config.toml
num_hidden_layers = 11
head_dim = 64
norm = "layernorm"
bias = "all"
tie_word_embeddings = false
parallel_block = true
init_std_o = 0.00347
init_std_up = 0.0163
learning_rate = 0.000326
batch_tokens = 262144
max_steps = 5490
Each number is 500 + 50 x the weight over its row's rms, rounded and kept within 0 to 999. Layers, rows and columns count from 0. Numbers have three digits each. The size before them is the row's rms in percent of the matrix's.

# o: layer 5 attention output (transposed), 768x768, rms 0.0277, rows 649-713, columns 384-431
# v: layer 5 attention value, 768x768, rms 0.0146, rows 650-713, columns 384-431
# q: layer 5 attention query, 768x768, rms 0.0192, rows 704-767, columns 384-431
# k: layer 5 attention key, 768x768, rms 0.0188, rows 704-767, columns 384-431
o649 104:530492559565533500489487378546509471601463474444490561524282496552505496430459581531523484418420473475511527521459516506458454478525521453535480
v650 106:506397504440558533446461563488541424432585433572462394487484510526509538463523524488502594484477485538459438571410433488544461594592490470530552
o650 105:536500549466462463475587517576469518504442557463393496545489480487543601562539476506433451509491487524440456520542495555486414555396510539526462
v651 102:430362492447494550508434474562483498512516487542492537490560434394510559514495569449510480527521493450461422491589469475493531466506358499516587
o651 102:436455528483496433509502463425451538590474509520493524460529495529529548528533488512582512546476517526528502539431515581513500488611406530469480
v652 102:411527460443542452439522490511449527437493499475511462536469489509463571539447449486518459512475547502495527477437595536562449567484610478497532
o652 109:543473567597404508601482517440556470532557480510522442436544483535425567523489402435501547465582392453407454527579445392530474457556382509596380
v653 101:538501491448447474579557590504582457477480430466478555500523552501497607440586470476454542465492492513519483569593552493516510623520539515460437
o653 108:435400481470579444468452432505410391505546473445515433522513490532503410533536563503550519463580564418497524434546466505496453478471500448488578
v654 106:461471594511599498490505613408528509539450485466478540458407524544492482493564510494513433480489500412464591467602492518555467427473519429473522
o654 107:488475502496440544547578481463510518530479524469503518508528496506566568377514508408551539537529448530544487528506528531570524481543503488525493
v655 103:443482509440466551520523472617506584503543577534508512546533444561461478472412440629500508507556491577577439489567433595476556459505511520447541
o655 099:487505616496540397427523466559451459550457473559422445556456527428512499526428493433439494476479475468405515483574472373560472587530545529576441
v656 105:525568587604511538572483485433506447563565482534576503477518470544490477549585444496493418528468588503483488488547424438483514523482560476530362
o656 105:475524529502480511484469482498536475450554511478563518604480562460545456491553593598557507526471413571585515441541494600581495508479432495494440
v657 101:493494465507478435557418529478543528392508457536402465521441509428455505500506541455521477529554507492454360398581403535501524552503509562463426
o657 102:565435443488496473460502536518530510477523496426497521490421440513473534407561591507556513367423407470537514535450464452560509493421528545550509
v658 106:519605558474521495493487471466474469527542487544546430531466635464476609475498512417518486498537460450468518504456527522511500535546536573555448
o658 108:465434442454525564483570524425594619428565513442474483474559473492397458520529383531445496518517495509511520546515500464574448483523532524459485
v659 100:618474463511424607637617449516573450483396550451617578448448513495499539525479480514525480509534507489414501511589527498450506390469398537508547
o659 102:555545490486482595509456423485399458543511385516440450519579500563473560507591554574445493493441523584593577486497546501532586650506465519575491
v660 099:482492526594546570469599508450494497434412548518515543558532482473482477496588488458486605502539546453431405449645443461487568463489498505480383
o660 099:504519488488540503498557524499486511478514554574471544516451458531520453503496542485509389485349570452554443434536525539535484508606573485456507
v661 108:507582492519393460557666524512491448645548469512430511445484516526563470530553466501515481521511459511525568485602420482557565514544476482495521
o661 107:524433484602517520391521507584571494502553483494444517540529410495395571530511563499588504591445437495480432488534472532482525423414496511555545
v662 104:378458480489478485397492480431433546477562467554485404538504541530324473487454533507506529506467509540485589514522511550498450451453470472505559
o662 107:489520453493465517544487462522564512497449548494525465490513463445617464566521439466566420473501581567437482570407548457509521467519511433459488
v663 101:506490472526608452542602568468495571483445560506468456473492527503491475531489516537549493520543545417500521460479493506535505494412552480472541
o663 101:551505502509425486509533502530506471544587473510540474516509428499506550509518495383527477454444488498479443533476513606559582461520493464508530
v664 100:559546423498613564567433504553510457546461514511516553453457492536563485501485565493454533486502504484427491447492501462526493418538394469431302
o664 102:496393546495531533469507535398460515485522502462512522528541515483581552541554470516431556539499501506541531526585495441551425504510504524551541
v665 101:584549517501554418475569491609512472455530410455530491424450426499456479469576479493479402494480540562436496501471485431484551422544482509542420
o665 101:518471527522470623437548442548508541437478545420423575492570438471514482435469571538589485433465546465519425519440532520374450510413567459504511
v666 103:497504474521562552556477425488446604620452450494551544442529496555550483513570506462502495517456567461491464437493510499567449469510478472472505
o666 100:449430532601488487513417554447505501505486608512536454534540516432528472470485505470466507528533453580491473580513496501571667509611476528540450
v667 101:514561473503517385501467532448546485430559484429522557523497598355524507484503540435460469487499522496474561512505466536561544484444610538520589
o667 102:475566493507459589471487549437513489513487610557473479523516506570443514545578512467434565608537521534531504426553544472500490536443421546469538
v668 102:483478463460490512522491459493477458378472549532507557534545509558406499471516535553478467566465463413516581570515424532423483489556517438511492
o668 098:561486565456515552542591556519528507567476485479486496490491479531454529577582545483590543440501532470525508520543536402524417499375476559487479
v669 107:488452476517374512447416504505482421471474511480521520520523469594539456512551527429451500562531510408505494453531520351487512413559553481556514
o669 118:512512508570489508573543502487553449477550465606397527530595518402488468551399508465504542579437454553508484489516416649546550484462474521559514
v670 108:516469458443372626440544526420454482502426510494408487423458452500565513472472493459486491429463486611515501531416511490491484477468465527437498
o670 111:456488472508504382517436440481462506501477468486620530538526485468485454543424429551548555563578561467466551489424526498463511562508574431563507
v671 102:550445522532491379509460570550468507405493529435547503453529499602523611491422540517548425516547523497407434424490555488506530441483446454481553
o671 102:487474484453537481534502374516501450514474394490419449458448463494499475463499502407536496427476445566519556504501432527496667448641566561623541
v672 100:621356496487453484473459480502463498448503525475550530528501454505600492522442529491525459498546527461522470477413542473470523593440482500419506
o672 104:511579577511524535498492477431545560551470461532522430504577487451541529468551447565434510461456515341543519522507487550541559472557490520616518
v673 107:479468510474427533459651463543506421418529517519559542556450499467464543526555490543509551542490471448426454491593479477478470547511558516535591
o673 108:458413570532485513451420487516422520522528445551452423482487503487584480501450470611546489382513429512547515512452438472482587424441458564420481
v674 099:514530446493474376544617428503477503515565554477423577477429534482493545545505551548506492473507537519481566499565465521494456531598532475566517
o674 095:536420561549503539455465568548445487542531466455546411506577473502529494563489464547526510545550444462455463514536471467508550482330393472526471
v675 102:479541499564516584478492629492579510469520437478500502478499492554488440469436476541497529517464458551457527491495471490485568500429522485437596
o675 108:509393513436544418536531517501395488546371448497477458465522449489497504519466494438444540435578591490507525555531582495488483415507568533521416
v676 101:496519611440423523541503540545494433431469466494524483542525541494367462494471496500506433520458493470441450499509502457442439503502490495431434
o676 102:469494456509521494469452422404510574492582542443579453533489427538547488416622469433517549490627456481556503520525464532483645415532506452447495
v677 098:578566515473420583597547471569470458485529456461573466413532688503549585561519513462472399491543455465455457436536428490464475504530577564458546
o677 100:466482472468469556514430464486552461527508418472531433531519496463543436465547487574480489611544474568544485559551519563550549483464482428481576
v678 100:436502497441547449429457403505513543424466472467541520452501607445436486509526614533552501542456522528430558491504493481502481483505550503483572
o678 108:519443501580408531523510570562498475510548417496414466504556489447451572486550517499471563497458513601480508434532561505590571527491487520562460
v679 102:614466477452416557575635503425490451482573489470534394463407419512498513527459563565492538427477528500474448474487468499483543519476504394517555
o679 107:481457541564438370503512440482559447608537544520467501537510462562515579461475509456584480530465454491436594438494444494536553544593515497487517
v680 099:524504546458433455489485507441512421505475511538459469457477574466466498503512545494514391576511525463474505512487612495481519438489480537533650
o680 103:540409456533581495589514465491574485594497384404522463547444482563503537472350569519529512465394474577460543478506474604477470433594493475547511
v681 104:461479466445525525460516484422538450520516390530476408505505456493508508535496483482493522346501466495514464557400469484516457609526571512544372
o681 112:508452507503475456492383518461462468402596559604453490455549495467500475488457449518509528487631616416494465478466446516446511412525421440437490
v682 101:505576551428501601480488510525488507454637464482538509536471501508505492548506455426514457397496550487578436553458578378468544529468557498577464
o682 102:465539460502515393567480454485412461412472545469495543523499515525579524468477506572493516580562572636476508476514478563511415556533505463277547
v683 109:467494446427469548603531449483430532558563470562536460585542542497564432474513574637494447534512483508539495411568360490529475480487382479485462
o683 110:486507549466501406488532531541488383550494522497491497465497459420476546548515505483544486548556470486563528478524546524555583444426450536619505
v684 108:507580480633538561449375538505478522531454467472564560457467359491490582445455444445453455511554464496406494517457513559464513409472630471454407
o684 110:457460513500502508498484368480459517468514528572375496496583483461508401426441570545493540598478563551550536524482510500468491460488491489576509
v685 100:421547478511515500511506572473553462523507486468496470481460579508411565479500459456541503539459514473529446429463465409491526379487472444520581
o685 106:592480505484497539456536522513461597491498522523519570514452575554515516538595438508461509516488490489515454471576552505491456498445505544490444
v686 104:535501427565517481533472498617522572555455544446489433479578538552531511540465479549547401536463521450584499492514553449481465530487441479515420
o686 105:450438488413503534466449478542423437478500495457471522464445519497468588485541537552469493416480486468477531550555471497578467544436502488478500
v687 100:439491489559605521517509643484466500530532387593482440596456596551537467539486491416530580443507452391521401376485492468470455445471629449547534
o687 101:571521478504474508654449595515442483495490480526481463522458496474510534504449470468565462512570485590529488574495488550584666421541549579443484
v688 105:455497467502592444472555540521410519542451487555574490450500446464445546479510517538489486476498494497525535496476634413457475505444629472575747
o688 104:497481480545456484513468568481473557497474509481413522401498555546577537466474506470485568544599534515479467574468489547609573481528545582381510
v689 100:468485608404475414437550466514488527517530490514567500469563500441561561480482505442549499435523471457514503529486557481467524473448497557599535
o689 104:522585437500553569465488538480474496561500461542427429439492516492471504564496443508504462464520537474511522481479498515511428493574512606413449
v690 106:497468515502467618480529555469463484536521455506493504481487455453472517511478540433533549480498503515460518514472627501484505540460496555535425
o690 109:519572470502469461564438477431515508483558480530532595432637533438536458446586480479513475413507475455442483522579548497491557470583553464505471
v691 104:447513545566454541409561400519501596575458497541508481454467453451390502514509441478468570529512486543422372434508495490455521542377489605538474
o691 100:508507461478559473555490569515489498450483540468388516432526439520537456439428567519471530472481498573484515498550514565427473440533554543423539
v692 104:487570388607455498584566463525502504474468533558518563491479433507385454496549502492513485606437488421541550436554510558476452452496482471532550
o692 110:532571509550459503433477444448555491522536572464456457598489547569609520529555531551582548397527536504503451512458542408561507470407448482565515
v693 103:530525499551469490411487518520441558415531481422548557500446504515451535579426495446501446557479509506463452522548543508474462510515390467485511
o693 103:433470439432534501546502499455488539560501441367520583513481563572560532445566450456481486454568455522515532503432515484443517463526510495521522
v694 103:640461498598420560486407594460509397555517523455476489481482473534459546508491568431523515574557514580504456578426530467558534575387552453588520
o694 110:403501476510548561590474456495544526449555488571546568415491475501393434485507484583449484493493475580477500506485471489443515450531506461461555
v695 100:473576419516503514590610494494489467454496499440439516448423434496468441543528461548578486518507443568544544538609474484468470485436578438580600
o695 101:445458435565455536451536511443406456470479402601469494491581499474446432531562492501443568482526514441491546512466483506558573488511458558507501
v696 101:530534571530497480594570516460495476472448448466549499537584549533454540562474534478475435516508493436444518447605537474493516445456581509487426
o696 089:447439478522438431567501574477532363513568608491475535503562494533514485497525475426540500484542466578530516593482472547492512550553461603406516
v697 100:524513479454456531518582398531576473487470550452407603509544423584487483505617457537458455539494470509509526478440577549443529460538552524481463
o697 102:554544490577497469540407539474423434514513437630529430464497554500520515456551510472527503418563522438515439479504453425508532527421511556487567
v698 100:442526509489514487480473640555477491480440510497467555565446513539477494483533441494450495545534535534471521533368498540454544457583551485495616
o698 095:517573454501505444520467437549546548543497442550505477520529507563374497500481528559585487566472407511548473402485440476502557502448507451475450
v699 097:464508500569505504503574506522583517348443462578441535513471494479436483493522436565480542468470455418485474475543496521598504629577465514605444
o699 100:578500458564455495492463558526535427510550587517476550483500543461501560452479492495503454405501553480462432553460538503432464475462534480503481
v700 105:478464598465585476499460493547555497605478453494500467518549487488566530467392534468465549545493477524523501516456511532519455511514508613540605
o700 100:505587480439512487542534518526470557570433565531448491411450473591484530518600500446487460511499406498480487552537527503520473451445521531444539
v701 099:515574590474435600398484421441576483495593494524507433422543515507498508522501604503480607394453552564467476557478585426528515447537457520466416
o701 108:476530491487529435519499451571434358439577528452584560503462488489440518612478492462511427620467520484445460392514458564450364598477512477570442
v702 102:530476500505555575558467487432491588423545452502567501577534517333532415528536478458553447460462522613555515398634456505489447479535375465485444
o702 110:523571509423429455478567495482468420560514445512599459507478588550553504389477500526589481503555426365520439537441500524526497546530466531428460
v703 102:568429533510527501463457553537544465421441491561483441511493424412487501457451487530449452596524478455520496409541547568536505531490424516553443
o703 111:454548483414487433516462411540571532624573574474426505493540555550529549576483523458506535437483397567508506604524529584581451422419528505512562
q704 088:495421456544586504490484513458530469495467464454387505528461504528405573520606572420451429420495480453483552573515564451492488524506424483480442
k704 093:453578501463487532435478478408399512481518495548541361567478544505537625546400489506427526549429522438440508525535446515480451493565536513498510
q705 095:565502460504544517414469439522430501477450503432562512558376508511519484467563428510368581458415576489532637479510505441342511423507518534473468
k705 095:509550541447496539506548510581535485523529502482511616554504472524516501335457475595401486527385603554648484447483447533470599432493511517485506
q706 092:464450513575511422519474532518513528528491499411569542528509383547381491481537545574550513621508399486490472531506532503507453531492475570451463
k706 092:491439545563455459463544482537633519424524471496524437448505518465580501615557413524637502466634480481462483511508522465579397404534425508428448
q707 100:550469472602472505530421417484478519458443481554477496525560454515426483486495572406494512511468491561580507536463488444465503516405530555545485
k707 097:469504481553554537423535504592527570470439634563557524507491515555543502468486511645553521465402572500495502512457447502368517463493484485480523
q708 094:588539536463505559363579553521555509459578529537533341523513526491459432593448574454488521427470531545531508425469535504472551409489462463392536
k708 108:433509460520547429508454606468591497492518582467496500514552461528539516584476570411328513527455485484440442501532543543440619427435554527469472
q709 095:556544495519507392523552604536452484482559488500525447496485494501530453435559484491426497504452546437557581600517379485496511457559526587428542
k709 099:458455540577529470453504492602542588493555481489559462533489486471593498370587511424390452474376527416457498547439546495457563538522419442480489
q710 098:493489436444534430531520477492517591603489525502497555466533539554447432519547458544573552407484508475474561488450561643554493375462486559522518
k710 093:497515486445366481479493524474451601530484439508465502531521556540375485413499514452600489468519535461516493441625486578583317558522499566569470
q711 098:517583445475499559509513506504440477413509546560491558514515528500486401415418525466440541421481534525536494486507402550429470515484490446448471
k711 107:473537466531530574514491485446384554533525431512481570569548601418498503381484589568443465425641603487529527496522528458407451518582510491494463
q712 093:533460505536453402452490461523524564541434489523473540451458510424445523493493548506525480566449512554539568462511469439497593492420424584520515
k712 097:438461540560482556480484516530381559466522522542487459484469533492525474481489416544531540482390504512505431524492560585577514465427503411518472
q713 096:465514463488563592487492512476561504562454502491550564460433471545571460572452530467550488500606453469560490461495490540595416529543528495467475
k713 094:490509561482396496544447505474631532521523440470546531511426544484400546778466521531567424488576483599426497499523438460615577521512454448438533
q714 103:563509605512538426493543444480532596498357527503499571534549411448448478509500555550492542462530469527512486507463540502536561428527562546507510
k714 098:509581442484499619436500504522474564410450489491587491552449500559564490527527483505435472520483534485402324507438510500389598493508460457499439
q715 100:469417467492449544498455525476447497568498521578599496520467463525427505524590495533460452439507498501531469482497480450388524483421539486526507
k715 092:407541525399460536515486490468487516556557575538487573569564628465530462466494478514430662504503599503465492521489465529512540565471484437502450
q716 103:537583494482467535503464586489442458499492448528519517491387554582483529645505506485549425452558486497478459494459537494512467374459594414508499
k716 101:480523487481520514488472471491492504492509468527568531522384519494490525863485539433559499460533482470531444515529531476476651526490496553551538
q717 098:606497499539505540441544501509511524458444470476446523393545484521531533560550483461549509477535507504465433574590527592514476465491530466471532
k717 092:465605442467536484486537532488469492517578536491501508565461561527534507472430574506609487477529531470593542518487568675606471458496444526409501
q718 097:525433524501576535476556514495496540425528572492419477519496528520453530570478525526487437533540452467482406464579344489519515613479534486431475
k718 094:492492523526485489478526494494500594509465459600485449521513490443522434530557503487412520472557531422540530513407518512357534549535569545462553
q719 087:550478547523604481540478524559577517443407548450491384558532469448548521516545474537571423547573498502534547464544464501500438499427522551466474
k719 112:484458485477554573553503494489528536567479560500538437480521439557501468543400438472486577548555531389532470442529592531535497473509517482499543
q720 105:493416427509465528509493430512432551579486423466465496537528538493539567471418448545564486408582554548586600470432475475587395495513533390493521
k720 098:451456522567510482509462444497524488509492503530482534492551532492487432420571517512662527493717477485476531540502423555683233516506516496594542
q721 098:468494516518533506439563551481549509603570451494528560480502584604534464581528454514415567641506463460504552467468562439514538442438510503484525
k721 106:582461502558494471474503541539503510498515514440539421494491433442510529556505423439431421536472477547581491572537481556429549578522470490471478
q722 105:453598508505498480496531527534462509474509543646542476495616513435497477406571516460505431541499520492483542556518451585535465536388510473590408
k722 099:531471423515480519564466506535505454411508540447519501468585462553499432400446491499530540472619480608562458499416501448469390452363460472522517
q723 098:507550462461513447522512460534491502533496482470502561594522478445477468499470531528439525543384513480519542592427475601439502474446558483474435
k723 090:407467475467505627468459543522434493509511493509574405557459558448541412398493574431402478555408536478592548569549540489383515465470481492502528
q724 103:581498507472525383486453439556571483565433562419522494445545498618544492430502580488513517450459541447588545489425512509448531524396494447542526
k724 097:513514503462542468430560363497552536489523427568506568519351526526553484378523445515560581530487547535547450471561466546512461509407479554541522
q725 101:563439523426496650569426494474431488582545479458521454431408442427489443557408503558511559545503510464511510437493549472467538470478519516509479
k725 095:442464486470493536591447444552509448416455488553597495525546426530550388655457491539423519539537538495457499501510514563517590423522480547474547
q726 092:493460528451462615505529524566513538547576541525470506487526607563472468449464554539481484436445615574538475560413519492492539531591433498458518
k726 105:473399451549571361473503499395412514431468561584514420471500485487655519480522505498391517556524432462540530573539479406349514469456477525478491
q727 101:552541455445451452516491553422585599502645523483472505547516490513470496558554555422575516612577432501550479533524500476599440527466535444495454
k727 097:509489546588551551482530568506573522540452505466435472510592509434577474552479460476628443459573452590537521450431450446636466564477567458527521
q728 103:534514472434458503544432465464590567439447528434566492561371479488626508482580548518466505553450478518506503489434492499457543347446527568549402
k728 118:550505528425505473434636546533621521431427540451468536452453411570499500456553472571499534519458527487508450392435496532511503452463508483405511
q729 096:468523523565516473603496449566565543552369479568615512474539492487536553522521509464420592498449524535538470546441494549517507476544549514471375
k729 099:473593479522551550524483437453567522501547527513507502467414531495569491451411470519478532550475532449573516449512506494519510535495545457446486
q730 090:499604506556534500501507467507488521480481434556461424444433541480456528633455462566547450498547493459497533472529503510533496545516454453476490
k730 095:532533444613550467478458484445512411458513482494546510472526485524534505642480571512582452531411472537560433526568515432696600440421506477511497
q731 098:600460424449454514456516443537522445532428438480484433519554494447533536517370395450450525584437407501474526517500517374464556560496491450468462
k731 096:467560582606498446482481510408572604540479559438463523559514476524495611449460524505353460435363538480444490453517485454516604436608482564578514
q732 097:540482494548409494438393511548506491428579481540471474544526525424546438599458523494598469478630441578473474550512464482576494489582503436525589
k732 097:471425499529498615533434557585491471490553507531460501448509531529409586686510484498583477536610385495498429476449537419488492518507425492534468
q733 094:466550536521530481466483506511395526492457591496556493495490496524435498531528480515537483521457484523393493502400506508517528529509424561487531
k733 101:535524439505472468501546469490434484593506485569405545403482463601510395516603487576528493547399498436569459558487572542474516519430524450508558
q734 101:428523499458533606528516534545534485561560552544457484564569525448448518438515513485500453498509481469501591450491533411579472517556502490393500
k734 115:468523544492519391467410464470516502496457460461490456503619532464498583432445551516518527433497398533429510601428472400524462574560510516515499
q735 101:487420543499577589529520438506447462529501472569473573492374456444549563528594504561422532495443522388446542441511409496449566451500597571472508
k735 099:404480563581513476506490490447478425526481599548520567441515514547435534388389578485307524512408544532495573481488552505361689500429464522501534
q736 101:471510468470470558462438436528410511520552422479442485524489529505487401459539568694568473488508524496520449506511487427454521438591454518511542
k736 104:522521543509476543483555498507390431434505535500500564507603491468409385423467540525532482504484568497508471527512532483497434514442477500526450
q737 094:512471412552524453492575464546470497512536514512530480489547487446453508468643539482461506476507437472523528488466465534482545488510593551466499
k737 101:545493513508527506507464489589515474480518443598426497492650553500516503461481481444386464429457500554463469491450549396415565496579476516574481
q738 102:521476539499548563514546422525537515519472475488599428486419544490484563477532387535534493532562485535439573435421554453557426498476563396434378
k738 092:427566535364389490516485581568494505538541523601486490468484496543470485494477528473590441516566565542491590499477481376498470547518454513501597
q739 103:543497543567466523482511491437457506509504417511497492455406526543501496529469450452496503529565480464445475459522522596443492412526525523493528
k739 109:536534522447515514523472532522581514507462629426504445515475464513455481555474520488486497505599458540547417561504577485500492477581501546507412
q740 093:511403409512551454505509557438434542476480394582482528483407542491426492548552499530488517553523515450502524485497480525560510453531487445470509
k740 095:462570474520507572546540560468495530430485453524493543448456463454484553655517479517551498478613542559541464489474594460532525473518507460541436
q741 103:492544553491460466546467592488480429530489534496540466597476532515439526525536535476436494478389523561553434513590493528440629494582477338537443
k741 102:512438503535518517543492459458539488487475504500503483458497451489453536448548496507242549502179486488458535499472482452365751471452500511530484
q742 091:462507596468326459477532470556423555462456501505503544557404537530494506512547384514499471585525495554450499437569526603460480510420478476520550
k742 117:465582440490475531436497423447474484526502469454500517498487455559477430536482467531447529580458518461507530502488591488502493470462493542569512
q743 102:516461455489430459479432398445591548699527483515469518571463506478463547458487477496543493544576456581520538487565508538548426508500426458494527
k743 095:508523518486460503499497531541420492504501458449599443504405439436531540457521508445599516657526442500492440470570543518643352398469468507481466
q744 105:564525522456478443500649508553446477545504469522519447521526463483446483467521486643574453585515509457392427539507557411546526533619455547511485
k744 094:415603499528577498468461479440506552465491494431547544526514548487436619590474538600513499514568500507490575521449474461522545403615458476452477
q745 106:515395538540439563540538447502426529489492487555437486536611536498527548513466482511369458477375463351583470584551505535398513522450470495461613
k745 112:529536479479484549512445468509466479531596526513476458439629565420525524273557495439363488479400483464592601529498512462404573483495507559484572
q746 097:452549447535401505357544465554445553503562482496439558523438549522455539559615487524494407436561470551465497501494446452558506557521492507522519
k746 099:576499512536469555411492512524441502516526478439467473485447532452529396700483532583579489510661543493513478529507493494433542549451496589561572
q747 099:564370498509521438496484435471544502521475511458416507582442455589416477486582471559566475527523442414488512477460448453507433530650543474529512
k747 094:495496486482549460539497526485519578606431534507472517480437458479535521501440447519593515545581543425528547558560554502648346506618513487460526
q748 100:451506432479508531540520488593509476486529405568491405477469551551476492533567533484472477508514487482493484511501493469499506496551438366497586
k748 097:437521505517486503501470600447349515527522523501438497503535582551477488587416576439416516538469472563505457519510516504449621523502538553536527
q749 102:464519492474526530517469500506458491567551476461568604521506444441551501550535516559488467524494512511524505511483512456445570537458489585492502
k749 104:538432530463469437458623471525446533496480425474448586523500539582512462561545549592353448489403527440508529453417451521467542523498510512610585
q750 104:499448492492462491508520421514515527578549537454436480537503518455372505614468556445486494562425525455463456445533483439488536521554432586525476
k750 095:582501481463521460570485522495420505476474459515467496526524536448494529564444522530288445494379542494554443520526482422456725455476480480483461
q751 082:421374506508589592583522468482439423559521535617555501550567511532453524482504545512525520454508562544520402561469515394531483496476500530547560
k751 118:468496613503383511587387513382473460499508493471424460515582546423418572479540570438504508437475489545473553491471505420487540538509537467581544
q752 090:501604433481494429523439520438527406509461495531460495525516475404453463463494568403452531465442465510411605511471494435545532521386509358440476
k752 110:544478580516537443435483437485471485521532421529598414545535543438477556428523565510474484474451525534549467512492461482566488464525543590435501
q753 088:532532505429489445545481472428490490496505546453528533513429475478483482530475476516491550616503470534559526479473472592478489582406478459536570
k753 123:556561505447554484548594473507502588527462508470495524559418458611498450536467413499469533552497578462520426444532563472442507566449469495474515
q754 102:466494472539538448494536493448505489521505446548505532615462604570461475528478494511484444505457547598486487471584464492550490508460477520455489
k754 099:513479387508473464469429465550523571463500470519651454433431466440572441472497523447470566560479434529514556530458519567592607508539413575530515
q755 098:458362518533532519483461491366508471457531476482529454524495408537588507534530487494534511475458534362489434560429480460498558488521506518535532
k755 094:492527499518514546528488441645500404520514652569500558564473485463526388463533471510412526469324469572463500544510476562381710532591474566530470
q756 080:551594411583368514522597561508510514488555364383491440581506578579478515450430490415457474508543481502523506547557540544505456468605505519468600
k756 103:456433497591508527430371437455483525482447597538514547467525553470461532486567485400474495542482469516532516523536537541475538496470468493509408
q757 102:534452471470501524572553469496411521490511477500485424533524584444354525437551496547508526400549496421533563486490547447537505527513561462572517
k757 099:469516451496457442499550522417416483485461524588502459496553512557474618424469460453464462519414500408518487551488516474508497591466440502459519
q758 092:432434449495531600460524535571512487563535450576510478584508501441470485493437475478554503486566461396452508569546411467584443514488508415436493
k758 094:472513489497505484473516440453522531466490495553450564454516436531475535476505494510630392462698494574551487556465480484618287471495538518547582
q759 096:563551435549475463515499686452623580450505484414542558479530525439454329496513442514546382614481450517474520572483497446476550497529524445486518
k759 092:459498520525594429370525508439577480559558515485478452527569451491532544559509559497537600470505428495526400440544452539485557537561470509470510
q760 093:472630506587446473546548542504439467395537530487506497631497510609458508547447566485504600444469535465621517400526491471470543468418542443520464
k760 088:477525548457507399533527499495459523518503494539429457487482549478498519523499464411477386483362489429408519564485461504570522526524515466537504
q761 098:406454556506520579557491529489521409547481434413527503568479386560458499554595503427552499573483472514503376554447469479511570474470494542484548
k761 096:540544527459539553476602517494500479480537485486526504473460503403545485705472466496447457482531493501552538479483560561528598449443493495505447
q762 105:483542534477500594599447416640445416455578471536480551478466503454428460536538396600532481514527451532528375479568512523503519542544443534485468
k762 110:552483417434490494494566500583547428559577494535520547435450483524552409603588639496519459516423562526405562415446439534592547437476438528450502
q763 099:497501496580547505519590549470436530506476456507514477476451504508556550561511500517498398517568495522492531533528453521508404619558565433495501
k763 106:452459536456544415516493433481428512439531561487462471493493530465498495642502537484644432541621496410481549533501449506696487498524509420535463
q764 096:415438545494516434487471406533470451462469480475461471497564502469483433570439538398488442446578469493480473570470506438561519466459478465401500
k764 100:519500455511537504481471477455452510525572466552450508511527501458519456627498575392520535495558555464587522575503492435484530443472516504485490
q765 098:439540435563503594533510507474464570367550561544434472516369502564539521539479489472481464528447482514424534547473522596457553594429633552428530
k765 095:475497505453584506425496545556519398594522499476540463424517516545503493516518579483396573359432523522556441474457498469464586452526466493582463
q766 099:430444465432557390493522519459453482545522486532390524479498536407534598558431519566448510550421433492427456542449470445436606520383423501482414
k766 098:457539530431465508503560493494421472445479436458506445505529510485508490647599521513433542529316515483500576502522480419504759492548541476551476
q767 105:548433522473554456561476627477518423617542540548463482474451491480480532439532526486526495589498571601449456531444566447537476506600563490453418
k767 110:514497532460503550562500479470547450500454524493468439490468499531485509363503441435497453456433430436485599545463537490593458516487533516571545
v704 099:523517479467501424526480433484513582483461465476462412540590586471425545505498491462550615440526575555397491526467562499431495436487538497512470
o704 096:492509551449525578643540514560461418534439458506455508495569511510560441540462444535479419545538522551485438603520469507508532524529435507563431
v705 097:459462525488482531498544596502532524435578437471468486472487487486559548478546557504505622445463591472472562524478500495536474521513563478524471
o705 086:448561516435487446477531505534512520550532543451561560491516501535520541515532540570507464461509536516615508521478534564517512499544465571484503
v706 089:443533483545473521488517539571463504550605493557539528488442511416430460481455460540520555424517399523551551447537435449470476600521498508463512
o706 091:507453426506520592545448549422528508500511573489495437518535425455500430578506529438540517450542562507496560421586545505491528499458517457511417
v707 095:514446444468541592601522513495528448479489471520547546439476618533541578447366418480488386489445528526568533445473499479470470502521470484514505
o707 092:483504513494545611479484501450529455488542609536377385495540468563500465541519488538585531462563482424448497484588476504510571505500450494573529
v708 089:504510538477410573494533562540565536452480405522578496469523600517517480521470528535527513408520457490440577552447454529534551554526558583513499
o708 084:441571575510463492504523527431441464515506511425503502476496484516375471451486492609452514479440553470610461428524481581509520538489451573447450
v709 097:472498524467516478499538452505538514541415519541498525509570469508528551491437550437510559556517516504526493498464476496479505434462521496554437
o709 095:595463542494603512486487499532564508420551577501490516558419487466437464529502422487520476561492515522527548489544482372498448547450490561497564
v710 093:488510383512461420475519428458461461514554513524497418490426517533479545518421474489432516461532507506535392474469412640507449568515570505526463
o710 089:517470514403486489535559466524542514566520555545566550470438518513482451523493467436391590538417481492508487463553519518439466549430543468531535
v711 093:424553428546576530441472534602454523523435517538546446575484552489414529548534498520453472521467519406458455526408648478505523476479597546453514
o711 092:453491520434478407481488456496457375536491604455450570541511479493488619491393462517505488468492467409552546493464504479487438535553527522569536
v712 090:509459594563465483527460531533568546516575377467530500423525473510476484465538499452504524482495486469476472491467468507473504468381516539566456
o712 087:575454515340449409496537493444477650464519459495564549484482472549432449445525525554483542568429482578519509540447486506410554540525478518458448
v713 089:395480466488536420447432399528499467517630602494498534566530543463460513520516500481514577611456441538481404457516478555507459526560554446465508
o713 086:467565576511507563479502473553497445489419415530558460451441533564520553509526519529462445429487565523524448601502427483463558556369489464483451